{
  "intermediate_size": 512,
  "vocab_size": 32768,
  "lr_mult_o": 1.27,
  "schedule": "wsd",
  "max_seq_len": 1024,
  "doc_mask": true
}
Each number is 500 + 40 x the weight over its row's rms, rounded and kept within 0 to 999. Layers, rows and columns count from 0. Numbers have three digits each. The size before them is the row's rms in percent of the matrix's.

# layer 2 attention value, 64x384, rms 0.031, rows 37-57, columns 0-95
100:488512525420522560494532476477510479446596521497433431471482514476431458455497480548520514487546543486560457586490478493542486568499508582477510479462517528470487437414484550482475522584490532495473376487494503515486554534468563512442478511499512533551494550442608550494479571491483503493
103:427566492427429470594552502515532552470558457538496478543430505551539524547503455527526546476452551486494533515472553534416547484461554491501518530513481453580501494477504462558538490488507574509512396469489498554475517485516483480502454546527509514535513518498519527500568494499521398491
103:426571536481554522530553582589480448465511429427516472508491533467500462534524453527575456546446461480467517437435506507550500496556541452515513507523449474465539522494518494487557497581568510467533522544525515503465499529548506542530521566482457442419545478517567450506500543506560500398
100:447471559520526575420494509495507535493478477485536472538505472511501475548512544504555476502459490580459492542463482478512471556501541480523614560544382508463524455492480514504485481435495510480500542557480518491484460480462507532517514500544494466393497453420536463422463538459527469481
104:450454585468473479468567548469556526511501461528495532511472440482532502516500537482488441508546504417508514504484584480470529464410539449495555464486468502489542551511545467579522461532491552462556486491468469471470555494587488494553535453485492504442528469542446446542498540456456474469
094:556486479516467430471533497521491431501530488505492492468463501491518544529478497535480539498434465563543476521451509537514555491481509525559513478461512478494476487387493524483555553491455478540514491432506519489504476439496443539513504458551505502530479507503528502454471547555519518507
095:515496514491552491445554447479529507473551456481478454508463593482506585509507495415473436492498478508511467525464512452536532525481500510523600452532503542449450502474526511526519505467435491477580520445526516536517487437517477493463498586451465506475507480518507511522554531508472510562
105:562466483526542454536459509450459482512483466534542458561522588484494483513476514512488520436421632516489544508507565490436505530486431447498501598510476562512550489436567521445472574494503494510532524487484523469488483476486474429553452499513532570460472479483436504461476506463570531483
100:439441490377520521517387541493534582490522462513476502465581499496530460548435497504572491519474390438517455458555560545556537495503515490470490529455502568489476552444602632464479464495491512474568464517434470533553530516435452465581489497518507545533368452500473484537512497563469493506
100:514525489551474489528572496569539469415447559555483460489514475518569494454551469438526458459528493512484414520555456472466459508554548496569506443569507554550459423569454591523521547500525535538514509519519458522430593488560450550474512590462473498540431483451483500559459547476505482488
095:564428560555446518519517497461581525588457515447548536460506396490492464493522530492501488525566468484417483502426405483504581537557469532489478500468508475465592514517495409588531459448529437479494451481532462466508483477519498478574565515518495529525481508505478551482503497509580564477
096:513489483520484571478558454456547455502430453504430481472481488549495496539531506470489485540497524534520456498561481545571524548491522512513484503544424528492494445431516498554496480397515491497475472419531508465612555547413480526400470487547514582515547492501444492483570487462424458472
097:484511598555506531540576508403423515431508492541532472459426494586501463458519534528528596470480541447504474485517431489473477499546483469550487506517500473558535449469527500434506563482512539570513549465464476477500509531491482577486486525536428551476466527474489565532515482497502523419
108:489516431429508512470494425448480434494470517519480558505465515461527454462576485418531504562494507495449564558546489505498534481517515465562528499501521500533477532481479566488423538505486446497462524494462434526484477507501441486487463510510494497539555483571469464535456507445490488531
102:502535537491522498475572582547491412484501513582450514548575515502459500510475482467434407441558517526453457502589445512595523525384449576487526548492428523493477594478538491549517491580474523448464487498521456578428511525493535411484503451493495493521533516555531574517463562470548535428
101:507541510455535452531502538490502499494489451554457526580536487568471536487446475572551501466551470476547458467430489505437498494531507506533499453424429455521524510489454550503587500568525546456510497453499522473524423465533528442575504466540545495504555495437552436525501482475517445508
102:473487509490510509501478544497512455569525415511481470450479497483481522543440554497470473568560501580494505408514535432467490470494449500448457477507545509511458473497521495526470420461536488611457506597479482506531518509532542474515520545568483547503520423538449537482468510520541472453
100:467444559564437498529474505494510469501459515579507554464505513481537511484475467455475480491478530472463489533486502516533487536514449526526554463475578443499480504511459563435449509528522471500543515528502475479462448521476571460511486427586484499430469515496566445521537484543545505473
104:510552551475508510471560455589537446536523460483494479539515491494504428445502493556505436543457608454481474504442528486486537496496511440543429463541483519510470490466508596526516527480525493478486420383451519492500484573489456524569527462504533423423495474496543488532580554553443493493
098:513540499572494518515520492537504493528531523517557468524471510505531577455507485541420521517515477498536459473587412491467429482566554480471474469534448554557547495441573509489543545549491436465499470440531506522500562518493455506494515492498430506509471501498482537488508556518501409525
102:480540539515565461502540507499418540508498476454507497488586533479510537497521579472535463439433589547511553530454533459583501527507489493530473440470488487474500526421494555465454512498494413501524524471480483524531508431445517560473499426566483575554475479457477483508490535482468480484
# layer 2 attention output (transposed), 384x384, rms 0.0383, rows 37-57,101-121,165-185,229-249,293-312,357-376, columns 0-95
089:464502464490541564554508480519470496491487502504519428550545454478484555443516515496479518555463522527543525519471439507458511516445546537534511490536506484473508508466490415509489462488489436530524536479530437491554483521466505467415494510535504489519577537525576517477519482462553495504
092:509523502525554525454652518466484514494450503514551442463496494516466511501559468523546491507468445548473446493472536513567505479514484456461512485514527529527476529482480593548536508497500463528497447511536452432428477567536468527473556469522487494441529414433487503450551519508499495442
095:567440597453525529522575467489473560495447546519484482442507488504519482514507466504505482510494439476521468533501579431473409578460514476491502483551511387533469560561473488488587467533550485532517483440466452410487510550563445458534512436508486470459474473517474498475525484501471506603
095:473524461528415481562488426565500495538531430443483499520488461503506506462439459457443515534517522516516503434472511608501500542491489546546464520492502474423508520444489534499510564502511389468488551422548419569519496481434441560499535471500491479494438502545522461436573483510494484557
105:487436457527494468515460530552559500509536378523492465550519558466518516520420539517485487545558519504470493522487551475464494513459491512507553532512528579489473484506545447475421505451470527507524493563506562527465527516549552592553497521517503504560495553502468490600493461492474492541
090:484542487520518501538457522475487464403453461530509442468434559447437507527456458515427552536540506523447549547505492488576526577529489589511451566442518506408490499575525470449555430472519502501481502517549467537507508438511558440504507551489475554548513530498489517490486572497452462489
101:507465468484512437477477524457504460468493567539460519516532540544533475459491479504463571477536548391438533547441490512531546438518562545404476445537476527517499551545476514493550470555505565468429538586491494540506487435536526582523498529551501500511515505467483532544559506530500550517
098:491531592542583488521575461513546534459469514515464528512473524526610499528484451538538465408514445464494477500525507422491474530535459462472545446543520432602491509553518518447564466538477451509529487559486507482520514424516421504500468479520494491363479491471457475530476509594475473484
094:468577526529532504528513512466499526507515506458413500543511446505492455455570458464502508534500489463467435516506516600474515460562457535458462424507520528503540520508456457519532570532467443461497496512487469502505513492432582602533520540473501502440564571471524502455557532540463513574
105:508493460438487485465494496496496465511553492511466478466573528454392513552600552562508550530506472482544502503481529546533507544548557570539564437491474499535535449462545500603495526521544449476540480515543518533525519581525495521492546451490557516502522583462546483524511475554586465442
097:456540546515539488490453520478485493468492435519556490459451478476463471539482517539515491520546460546589541497501515523452466457483390492483458521450440511479485463492534521461497571504544464423464534467493590525471457472525451511495395507540523511487532523420456495483500462472502488515
096:548486506518540521540514526553443491471523478464541445496472454509463530542473489464537545506525422473443401521531530476485448495551488482491464519477539449517565557472558457506564450500433462511475469489503476504492515462514541486534508468500526519439454508514424500476458499576453478552
093:478560446526437505514513508533510525520518450514487465552560524471576456515514515501501511613483433510599530534511532536537484525536463516486508482474510452519542574431537385515474527448536479477514502408470470492456509508493460452497530474494523513521541534486528462491560412494472508587
105:516477461492471551492461462444480593531532456498539435457524551434409500513461442523520583566467536490530574482508474482489413504480526490548523457518523526441514361461536515564567503453430496486469476472501483398479486481511485468486438552489455491492499564479597499465504511490541499487
102:487497523608496496373467522466519563489585524439484517452470520485468507481475561587575482471563530509556498483539517440509523467533469402491535557430528535479450511508485532485545586469532549458557464484512590424476523519497470518530448485522493448507545426505447524548504486509433556484
095:557511506551464451501482497461546507497462531502491486506405486519483484563494385507514480552548573493514449544533528569464479542446503435547459435493499586482495513474518531454543507551478393531514519522533439456495508572517479567439513504483490554455503480564489557485594505495514491556
079:479482503491499471535509480467507428466519501448430547517553565503545495485468486497511495460508492500446421548408519522566572472527477523423514533487457554571520524499489562495480504469565564480541446582531405563513470497532486549490549392540504505535495472458491461539488549539448476444
094:514466490515521557493481493498545548483502519512413518452463514531548444484520533558572422523479534484451504501476514494545500515503479468497532421482470584556464476473483569446512478492505573444505462469486481515477504534493472479527495490461510496503531484471454572463566555527568493539
092:486535515522536434546542506502434503426535535479523537585523471602502542484557511490468461459493533507545515555516488468426529504416574448534460495451451507516549538439485471493506527554493510473447443527463445513454515510512547562471504458429599559496500549488470489472516494511483455536
088:480485481514428557493430492501512514520480452529570527499485504519522498487513471448509524467574561473501553498483470457518539489515488534445530526490563497481518520535509476461486529452462534514511546415485618494507516471472483458521494518455441518540514473545477524525466470403508482479
101:489478481532540466488465488408510513533467533536527535502459474473544497562483524577509526529558486512582512503559521416477511477447457479512556538513511507465464509481410490531498493484559591525515493427491546490444478557527526524507445519478475447474470474519514504534471463533503565469
083:487506475544476512548563489508495407453523501546443506608482510511503492495504500409468460506480451441564497451509553451489471491523456512508496559503469509537507512472502519583452429522502502583486592577559512504489500486463527550479546494570513502487474446476460493532538489507525468503
093:474573511471531454487482543522464505433485453466541500470565599470524470496456539565536440503514508483431459561440537514522503526444454503509562482539526475531514474551535553484479539530507477534558474448469429454415512560496522539524468514483484524513545492487558474469531457542540536565
092:463483523390535523460550535505447535439489498413520491461455497526567505556519498521470531445448512492502530435524538467520463545555479500490540491498560568521540493459500508490507413513535518553464504509486480417496533548471499448424550523542567522517502577571471528517532492584542465480
104:490534489484503475515524503493499470599478422529463559495527517569531539532432468413461517458468497474585465476484463520507542481556517502528521459567483546459557562491477400535485498454538515462470546490543508439503459526440409465492427528456528533462409466499428532437508525563482467536
097:539481466514528495499429498446496566531528554519447563502530531522527564559457504564535565477455554416493516530468524548478550528563493581471522519493503534537503495440470506442491505529488552514443516496494499499538510503522517472534456496535457491537577485454527529498551579528467494471
097:469457483498521494550543498462483514592473467479471532444455464497421470474473538494439483495479495456470533487507505569523481522546458485529557489371512515447522438509488482514542460475512520521433544533544532516501531464536555578405450460522474512469516533469468488486486498469481488544
095:512436555496468499488487487500475478436501511493474499451414469540475419513457478578570511517549567454483455538464517470453540520423462509544525528535477510532534550481428559467520445549504525452537460455495541553499510464539590491540482523502542468525491500500547503467494509486461556503
090:491490541508498476517546449516515520467471517480533468476425509539468464509495518452506558462585479484454477551455521479458475543531465527417427521518484538478500548519483570427528473538510453541480521472507489463575501481522476508523496520570493550420495485564463463497413472516487550432
100:525531536558472525514530460465503475506528542523495559514543502547471487492561459494558566510549471398495489491516492499470382472509492432479494487540531516536504491429513539548533561565482486535520439476471513492550478488430419504522487510496480521525582530469504530533480461513476540546
096:472530541460493517472480559446537442526552503420483520439544483489452470535467529465463541522493467491517503454408490468522582542473549557468528501595438509491488520449474421519509506442432518444460445491518487546565551497451550467513474499505526446492534444496570491496525508522540507559
098:506577534489501553468421481459529482503447489492461508510477515472495558511511467449497531509491466468508505492529512557461492435467543522438493493471503489521495499512475522445523572474425447510467551561436501515531556572521490497523501464509484531452522446473527460493474557514510409490
078:448466536464525540517542476495459547488557461415482463530474473472423494507506506590499532410487516539506464526554535423444566537456455500459414466476536461480492542512509583524578569591553519529549470445572527467474503536505454451495568427446553495462484532549456507449482566562500534577
099:537578508512528537504554450497559505495489526545498406486529533448592505578502426481487472485461479471458414550459487478520515507526527488461505481494476470518495486461555490467462495468529520476501481571561569518453500485428471543457580476469539510540516500504521483490478539503507431436
091:440475539482544526504466463539517508491504508502460596485513533465476513494518487503500576542449522504512517497543478485565442463533499455540473436523540454543537484472528511563544598482475520479485482580511460511594503470478445436555486462503431506505558458504491463500467551537497488543
101:503472546520474459440566434494521453432484456504520475477439384513473571512543509544499528506516572518485509549522562555551473511453489496483457570467499433524451405527514576521539541505489513535504508505459523484548531517390543526473527488465515530486521488526524410520473473418471512491
102:483562508534519490512516531491532552510489566497532560503530496523491532574511466557501533462460447479513508489515436430506473487467471464510461491470613565488542510517544463499482493525525473576498505470528541505437519488428480494484482445465482499526562511425498541489492462530494434411
074:487492547463490469487484503461505560505476541457516408476528496505510497492469511610528479471479541524485502533437507550512562519372491514486528485496459554513469527524469534404487547560555500429468442487475466436461495499561437511467469490509523497577502518441508520440550487514482520519
096:471554473516520482436420520462607544426551487464525449467527484494470507481517485582514491520467524538474562564455480529531449481383494505510495457457512485472378406543449472498522523543535480463499448457466486449487511529440553472492472433485445542518592504605529470487579517476437513553
102:512476496475462530518418498496474490459577506493526470623488500497560609516543483542517461475508490465427477488513527432479520497453530518471496531515448472499497534516537523530476507549458495607459535516508481540495517552509552495479533484506562486505501470500530512429562511553504561461
092:447553472481415526496530461492494459462518523527457520503480514499504489553461425427468450453494456453556478481438529494505503523499573459508526520472472477479471510509548575573517491497451460475580524496540544519513505531487512524511507493468523503466447433504455446508453520497590509496
091:464471467489454522549439545448495516573490551407476464481469479508450519494455542498448531498485556478464494533505474530471499460514601517561472469488566525425479523492499507518449547471502477518402486522483473485593467536503488508511472488463535481543506530498539471499586547436537490467
075:508509517598516538527501489532543485491465490457494517519441478543536588512406469494503513557523517506473537454522463525460553434415536452523529593525562470438477492513477469437448493451488467468451529477489495513475467457449529455538416466542495478517494465418476490433491498431501557475
084:562394533533539529440560550496493546560442485408496552488454501483497579506458511496450509492541471542498574418498545523516500432496453426563587510475511511460470525429453517504458537453521505488535514516490578443432488587504419486495525492524512507520530460517500530495469459490448525526
090:557486526546498531503497482417488516618491522514519469419515490537474496526420494510453559479503559492489490570492495480500482484408512460487512460498477463559422443532460521452514525442531540504548443510457496473504476495467454483528619515426466477521573436487487493475454499527446524569
094:557496482508496515474527513483513434507576533507492493560506524571478483484506528512529552517502571491496483435525561495515541483515532437483521515461478473447447575493490506527529468486466472515492546500450516533483465452506456540499436519508467523524489554559452543575461483526505522482
096:486446440498491493492465450510496509517471504521467485458543534450468514476485520536433465543414508569456490460550448506494449431515495529479520484508478529517497545504521427526542541453503455550634497454538562485476516475504457498560540562453528516500452539573567458543515410564559516568
094:520591440501545532516505517568471501442478526486502507476477556470468570500489537500495423507560498477459479448503463481494503565539496483467453470576488540491481528583522492442526516468471444453533477463489479528516476471499528496550492542510486511480448583503486500479488482515555503465
096:482524400493485456502472533500501463475555446500536496499480386508516425463515537489514582530504482505479526523427452552490439479590434547497418521445430433557527501489510544514511499482509552545479491472565496495495535554452594552451472452516533492501551554455521472503511457459506480479
099:511508526516521520445562482490522554530428558419476499465492473492544436513547478493477523475486423482523437536462443501440497497517532518516547424507469477501529410536530582505552412540479490441505488529513529500511495524532509516519494481408509523448521480525526457518558546597451485506
097:481501496551536485519543431480477474492508536438476519476488478489503516504502473474476552502533537499537526509545536522438495502491470530481510497465496487512552473488514490528458447594516493514492540563494445465470423527507536595432541516525490483444539568496550513473421446564517515531
103:554529497442530511563523475482480518547488539505521453523524495551392500492420453483444445497456567523535592458529551468493514516477505489526536500456481499528460609478571445472486394549515421540519483478521451533515506469486527578425508436565571475480486516501513533424588527567507498568
102:432461467481547493477587509575557497536504569533525496520534588426440548523463463547521463462475587537550480501576568441554528497468453423468507556527491512478474553481516487486536513527541458480552575495488480542457467546520543547462496563525571468494474510542469499486540394493524517510
102:492513532483549521515480475473419486476490610405482549490497518537437517478480455489496509440507447514486503523483539476485472547549475489469522374533468500514510549551537495496479490521437483499516473621507457448458513468505480518485521555480534490393485513520530527491494575586567516566
095:536517411480463465452490473501578460504500470483515487503524474455585509501548472512498484539465566543518523544496533558518596485446520472475494443486466475536493551506497454459494442554500468480475484428466519467503513531484532464514513429472522484503535426469463448428541443494493436550
101:482511491520493521510542519502486513553527490561528458486487446474520517567489475500540490547475476538548522498533519429533528488486479475500544574446577508398491430487471468504462482516468477530546510443552544526537502485474560573509522467546440470493478533510473526466530480524410542426
105:426496430555456431476451503470490512530532549486510571420462481425527475516545531599491546491419504529501464483481431538434468475577467476465471463522528502478556437512486528468434574517523519573552480503554511452536581512502473485546486502535534557497400456511487499527514418506538450558
102:539528481448543516443457489547474479551541537471562516430479529411481538520489480472437490518513613557475513498527581551581516467529508493468490574534518504448487517465553518509505527473450518517540528474482514503553480538507384500534474540527450479454515488573518415560495498445495491534
067:507500452447558525493478523464447493519492532520445590501545514539459479464530527498473478473483490527508468549445509543499543566589525514499477435510442505557470564455519525528536481463513531479532499519512435450517520553557413512434513462451566569505530530536523500552470466547518450541
091:463474461484545477480535470541503518583499513561467585522529453491526477506522493496515460491491507493520493492496486511508469502577515504481452556463441555475559510488575540507471500525450533448550519434483501528502497527508433508602527533456514506534440537544484498564506427525588411458
093:467519425489603535510510519491553471512532480484497509601531484577488534539496530476527468452542493510532509511524521514469552479516515490472486461502460471541553482501492531516482461473544590523472524489514485521508536532525492473466480538487533630527549510494544362536338528452477455499
102:506471454486520478483495506513496490476490512483536561488449519420495540527503552514459520454466593555464513503422501492549517450540472572432504519513534476440430493493502526502468490496498567529523533442395486513533499449458505491433482481488521537459466527508517439514466483391498574440
091:546483522500455470475500475478475542527474526516504541504441439535377461491526511533490568547529545506460523475495481550463480482497474503462490524558512474521469513531507509491503522446532500507407462494434450458495521503492495534551533583480476433435519489516457532516389434462615538432
077:473480510473449476533491442490487496514495442497528473417451519519530516475514460496566461556530450508538528539469434527512457522535489590496473456527504523482431467458594552423589544541526521404539541603475476503455513502466530525419446516508488566486570471481560558489541523513545425476
115:519418519432500469538485517490453462570544509510491493476476453505498534588514513518590576479486451440405498546537448473521469574522515455415475504510493510505519475513526477536530501524551456512473496447468519492498432440531560484489456516470459464549493400480476559517479499507537434521
115:496483467495488554441471504567573503543484529570579530545443504438422535520573497483555441443498450503515466531480441471568496548480477611503466479458480475518508482452490529497451468537462465532495551541519518458507466433537482557540440477540523407457530487535443529490522550540470487447
103:445545489478492533479480479451576534491530529492522444470494499412400495441460494469495437547539485520488474506475509419513545464505491527433487556502479473524498522482537447502520483566489522525467458456540488483457520505521483561447500469557495489470507538509456552488478508545492515465
116:517421421469444585528506520529509565462516477527490466530379517529512500464498462411503533467511477486488547514500465529505530536419505485462501503514493530473518501507511515483488558524452525470454472530529454491503513559492560509523522514466481454553554495506501526459438473455425488453
124:488494523509445423572420459499472561512455496488521474517531529399554475555476555466497460482469526539488510532424586516565476541438510534480542514518554516515553497464515526554493514511505424491537507454473516530540496524475535435573474521504497540525515479554515555536515541537437531514
110:537511523483480503464505566439534520444472452520492540519514508467601484520490520532514508466485483533496609461427532499546467485455523558490480513516540442502528557506543517471492534518524479526523465465568541509567483504469519444566454541462515545455468469461457539493479482501503511515
122:496533487506429439559435520504491534614540511504430412453550547469425494508477485499498398504400523521492536452473473498475514480523512501498538484535511494496538569458492470498537525444585509411511442422453545482524552423503532437489584551524508478576480501500533501467551509561526520556
104:488460455567456483527493448485510501578506501513484501480521504491460451590478479502520358531484513469494509533473430446467605444512527443502529535502457508462462457403500503572515433442508549478452549496501502531540553481502482430494487496467501485582419521494490454449528565504464496448
110:560487470449472488470541522565419458517491512524533447552542532480485436542536518522549513497454460487482492481469431520585530558424479511482514518520535502534545492514546535443478474450469486544473521534489478486552463570491493462474485570488469470570535519483527499534460500550545601496
108:565518442522518455505512499474469505486487524454555521555550511472547529448496417458538517554521504641540508440456557517460580501409544572551520479493484550496518537454412537453465487469522562538533498507588472490482477457486539455603465466465543441508512460505515474444491525479509502471
112:502462489518496537560494527517524521526510463521514504553501526502447522429554511499542443535474514430485508532472460443494530454468435423516513497497471512491465488506429553529515495441485491473474503475497513492502534463440543516580520436508537486487458537586601467511445443581539507408
113:516480523443436526507530499510455570557468509529574450509496565478472483546487475517574450475491481545475416471530465480473513527476489542481544453460536498568502451546471507468533536527567497491479509547543487478585494437482461500493445565473439536447532519515533583512463558497459513502
113:459563525487472404462474518479514484508445538457472512518508472507516489465541448462511542488542401436496457460532478538446530487467567522545493476518490509492443532507472488478527506524524506434499465498497473486427455474506537490419506454539514479498534491560546553503503502540461441448
117:490533452512512520502467509504513483572511514509493513576526503446498510542465469443565463526497524515514567467531536487525559407535423532505426560515481503504524497488523496470497433547455471455513469491547500540469487506496493549481473563415501453501500499456476537414539606569473484507
114:421435503537526485428512527398509547498419545526560495582495485501503553573506510484452484530506427525416546414542428482525574529536510522517500439523471539517500486517505437575503432525557447508458462512449467514461460397482493479509490443451479458459510544492456495473595439555504539505
065:463552498512454476553524503519531521491490499493495489494525465426500475568501532488526556506481460533468472473557558490460514468471487443526512618517523467490523543443474471573442469470499454553524465494533525445496492519592488497540490489487493449503446506466484497519485499475503521551
117:492514565499518425531508498497472418393464514477441472528484537532623494435516519493468505499553468443559481489430548566495553506533462467527525504541556470506544525441501453488499495518493521511462520539472511487496436526587519544488486534506518463521503474519515399551510466514510468494
119:502488480467469517480500468460509554537517587442422535479529444455519468555480442525429487562484436563471561503579478575488480553468532522510416549417509490480516500543506499534506475504534491437473422494471499393467435514480518483463513501554499424473507582469428601514531472536515463551
117:543495472507477487530442521509447519568540537521514544536501436486499495451490475510521494523526500490474501510499570551506493500520512474461484494513464532543542527464507505450474519535524427523516486514511503490578474513566499527522424508511466523502485466567541526489519553565486543543
108:460417522444568479493478543486503478533442470519490516490601475548523519504528581444500496467448481454557460466502533450542523459536486457526453563447452569500524573470503444476536472487564483496505535452529507500464558496543514562494510477475514483547535521541543495452510455509466474508
069:470417404495599570468485469495574524545470508516508495511560504522522539498552546584459484542502577549498454458531594476517592464448491501508506532525482536487478534498496489429493434438513567478496521542500505555538473585519461534521534440519523438481538513509517438519526455556534527530
102:546471482578547536391513514471516468537443511483574453414456555445451473442498550521464482519506418454489494458498514448500485425477436504538552412497490473512496462471429524496536513491498530513459578550525487443504445558517530469439552421522495536441500561464460441440487433524442505493
096:526403556441496497507532460458502509552503486505429512427528457521453506476443524479459534497493516531513472532573496521509459420427495493499502440492480479536505533492523575522497518452459500514505454438430509478519487539460473431486581509496514569475478517458498520449513512455533535580
106:524510514445551457507486483488499452421538471418531528542458458489474457453573487562528583446582581476492460483497542521488489496504540501507429515527562497504501520466537520463507468515457470493490510427467505554540507493506577511492501532475460479560473591493545537582469565472536506533
105:514530499477427400487460430646471457563455482457489467537509457495472489491481473532530508499529499517443535504484431572487470477537493506538529532485427530511491524491473491518514505464552475530431472445561509439491522499497469459517494482484529548465436526458533525451510445508540519511
087:468541491483539524470535474478484518541521494466463562482474526459401450452506479556474493485615555550501481412520525419486466519512536458496412533537464486477578457558472471432484521490503540517529452530514536446483448567476485459534467496479508499503482517459516437487526510450483448390
104:474530520545513519573499543512453541499461611530474469543472497554441460531514514446485526572420478572468527472520490535504468479475464504543469443526505415498493430515479461465508507492541493458443503538504510419440520532483448561533440470510458457466531571506496481515523415533549485473
091:425531495463512484487519595495472435490486545531506538542485491437540485465464507437557494509517462507481489488549507468552513438524523470567559458475549506517452497480518440572572467502484466554519484496479413491483517469500478516413527546453424560481479495437468531546502536386424481507
095:452564570488460478513561473456570420494488470512499477458464555590484542430556483506455535510522504545464496504488494462511488594572484485490460494494541419495518501542522419475488481498457504497531553504500492481443503474499477545469530507511541504473564493467469458428522476457527432565
102:520484520516471514523475449532493521566494508509553521479491501549492567495444560469476435505487548487469536487591562452528526474472492503488487544477498423467521527439583431464487524506569514498568507482464499465520471441469511520517463447553496498524567572486465531465495443513521473469
100:405502464450481484509539548502478512467616496536502491557445500583555522472485451541471444487500579484494538551546546529498510419468450470455525556542449528482537472466547553487455521546552514426490620476491471487493511513476571494416454518545534449531562496469511509438505505489532470555
089:498539530491505503448478539529496514498488540422491478440531454524493510449355494474510514461515492492437482547469495501526472554540510562478470424518525536522481571549519483510463467516458447539487450475455512497455465443518550499544524567499493433499501546467533459509470573448492489482
092:414501499520544510528498499541569466501492508509460591554587468491446510420491460519447515538546422486519532523519594483559535464456495482458453573497470542505495490492547474523491502457456427418489518490516571531518457517422547399583506502545498489464525444517511492491529466543461458506
100:600485549522508483528473490554487526542512510477443500549447522554463441511423469482469443439583565501519409494482519483585487470529456506502490597532513555482538531500489477516475456417424523536559503500491486432499520501481483513524517540534527456493508538435534550486428422589542502505
101:465426541526498558511507449522471505563503497446488557507469471516576467481495459502528596513491526541543509572556471495423446451544539490576469496506565524456562501462504487518488593419533551572507533488470508509554512521569474484571436519519408522419510470520487515512544486517544474522
101:480534511483448490504440440566511412576530418459493508410457522593549533464450490408415492519526542506453437523569509514469498472552527556533484505521488559504485493461522489490441541468489510528496456457500480496508571514454481468508513556478556504517477509487562463480434576482496528478
072:541545503479503527476525530446431513498479552497535510498489500497514486469490467458521521456482458403502534510541399581529474543495565489502472493529535466464527462489520535499500508507479534371445483411482446471558506447472387503472435491514481518477516542463519518498533519463498453463
096:445516441468538470444549419505515498541547436505539501508532483533536501487500477495530559475482557543506502558506539505456536470523514546482517534442473568538474512524560498530550450536455472543485536464567476500593495536506453491540537512465500491539506573498457488505541490509478480531
092:509498484509539445511502474445487520476528475477561473530512535484516470500564527493521537438520470548569543515523460482571533562475485568437509492464485489457481491540531512417581504513523544482506497518525517553542600417584473508441505504392501597502504531549517519547433496408504477434
101:512482462476408477490428559511433539512455553512444531425504530534523498557496541423500488489495518477497521440478575510524538493467504450461502549467511488472470497486467570504553527450484501514552514559494452464436453465529492545459477536488531488412468477523482489473519494517462472480
110:537539481524481475538452483537498550611484563524508450522491580500445495461465536491498442492482477493473418523519536509448549493515413533488492446498400563559592642462470522507558437534564507465497561486516486465547558518530482578508483496522421458503421470515522495479556486595463468478
108:502589487441497522510492510463470572465518464516532453538523378474518459511517462566508528514564546509528525563483525501430444555483458463476472530501463478493484565494495510474504491476480518501547582532553530473518494556499465459498466550493509487490513574526537556494492523472526501528
094:523492503519474558441525587502507510431477507467596563480430547455517557530478518477535479526510481470564488435438519470435509519542464483502498488532537550507477472517517511503506472462506516467509509594377465538495437523534568525527506492561582559498564547552465469588469427489544570472
098:464492559507556516458544528542494472465483502552464507500501523514527514532498489447421490444490533460512530493452440452485529523484491533500526416486508516504500469526500468466470487483453586420506613537481480424444525562480513520490508460512567574482533521497472519489507521460502451542
104:435507480486497547421481543463408473372512513546537524543513470504487555484520484451574575444494458432554524435421531556462544538491568535425470510579484509512504414484463496511544492538549499465487461471459480528452484481546544519510476531529513499538539446442502463488507563524471449457
093:515485504418529456479512484521381428473442528454500529534508550506496497466515533525493516463476508376529481502501457619455536424523515533464582485452471549472454454468473541465543458469538460503524507458434526507481492569469572540514524495489598512537521488549495466539469534465496493565
102:486460554440555507523531430525457531413461474481473538470536546524535520503522532647552507370507421482526473515567427490493541534508529495509545450462477574493468567464453519542522543438502437519489511449462474558488501551506523479505589455521514491503475511459557480477602497491437566600
107:503397505542476467476512413501521486436530475521469492460528484513418517590491501462503533442532548508475579547470475492490466536474479534461445535480542519461426509494447537519497568548476496560513510603532517514512482507476530419476547505555504594476504514494469500461486407448500512526
106:519521458457435495494491494492507541536536536498563447557496470465497431536506539572559484532546507502551478514471522542532542511434516435476483527550487479503480470493473546457500500557552490465478463482520517544543490528505495459496478600446487503512436568555459570574501523490514559504
098:536504518562516486429536614482436472496444479462411520488637522480501502528487460469569538475529491456506501432494506515521541533518524509511460543513486571481462508467429427465559540504534525467488479465509525477507507603458541486469465499488609420507486485492527485462479487437464480472
096:487506481544539502535445487485486433513506477548503559493493451541488509447606437441547498544487471473482520446493501539520563553456501497504520485521569476516507384459497554500483487503524505539526470515481501521463534505448552573533484399530459530437574541527491523481536530482503413452
101:504495491459470551554523531458490527453504499493485521550450456476454464527581536483496492492539495493498548497497467438424549521522489497464564487434575449466521464519498457500432434525535522426511536502500488478553573525526534485463469441500535610545443460505570532465517484445509528483
102:542489509507472546490522528480523493494500495539485433490582543459496481583450514499505471424464525426449463489523512422460512401517497564516528542504482456500510468474461518528449549475510558416509454542420511396464452498529529546521463434489470479490382509444483509417464553535564442504
089:446511481446592476465508520445451500522469461518487555509511532445530478483518477539541512520458495486436462463491530531568456509461477495502524370471538505518492489468501514540503545487534489419449532471482446520487550523442485494514504484555532587515509446570542561534506537480488501513
097:491549477481477435522494528498507514490504493514578479568525533488470538474571503492495541407562472406475512486490532503504523520483479441486482451517506455524533443462523511476577460545507528465445580463478476549446465556502515530528465482524533504534476474551474548480495483445534486506
105:458502442477495463575495561480523637453529551527542520492550455497470461516605483500502519473484459520557490448467467497533546476445457443544474506558559487535516488547509461504486464542491483544534515564501547496467499550538503447477477492472478469475568553501424510458541548515523540468
129:488531501483500590428486529466517444427527496467526436488507430474513502505621473592483552494526577476543577520436490536479463555438502485497515478534551473519446393516516462463479492504382493497480495511467486540484476490501521519448472506452534576495516547404496518547470504384515524486
108:526590507556533530430464526474537505395503562423492439525495437458490495512491522495504551539501549534571490505533432510475377456466510492496478521512517442465492510454452461489486510565537492455482491511550485488453514542519488511416511593543482490486457517560531485583554539557495575482
107:417531485431457488434499541531453459459524538476555551481559515499433563535486555400492472480497414403471522526505576466510511459494538503508516532496531494506468517482479487515496478517478456537541551501457510494517479532519552511542530451596487524420515512497538487453482413522533573541
106:559531577467436540516474465461553482580464437482437483484500456492498545527548410513430405476535502484517475471492511479511565523464569475509439516450510555483498534455429556566468504468473494463450429544511509509480511525478414518471597459513547463486478491479546499485572530531473521578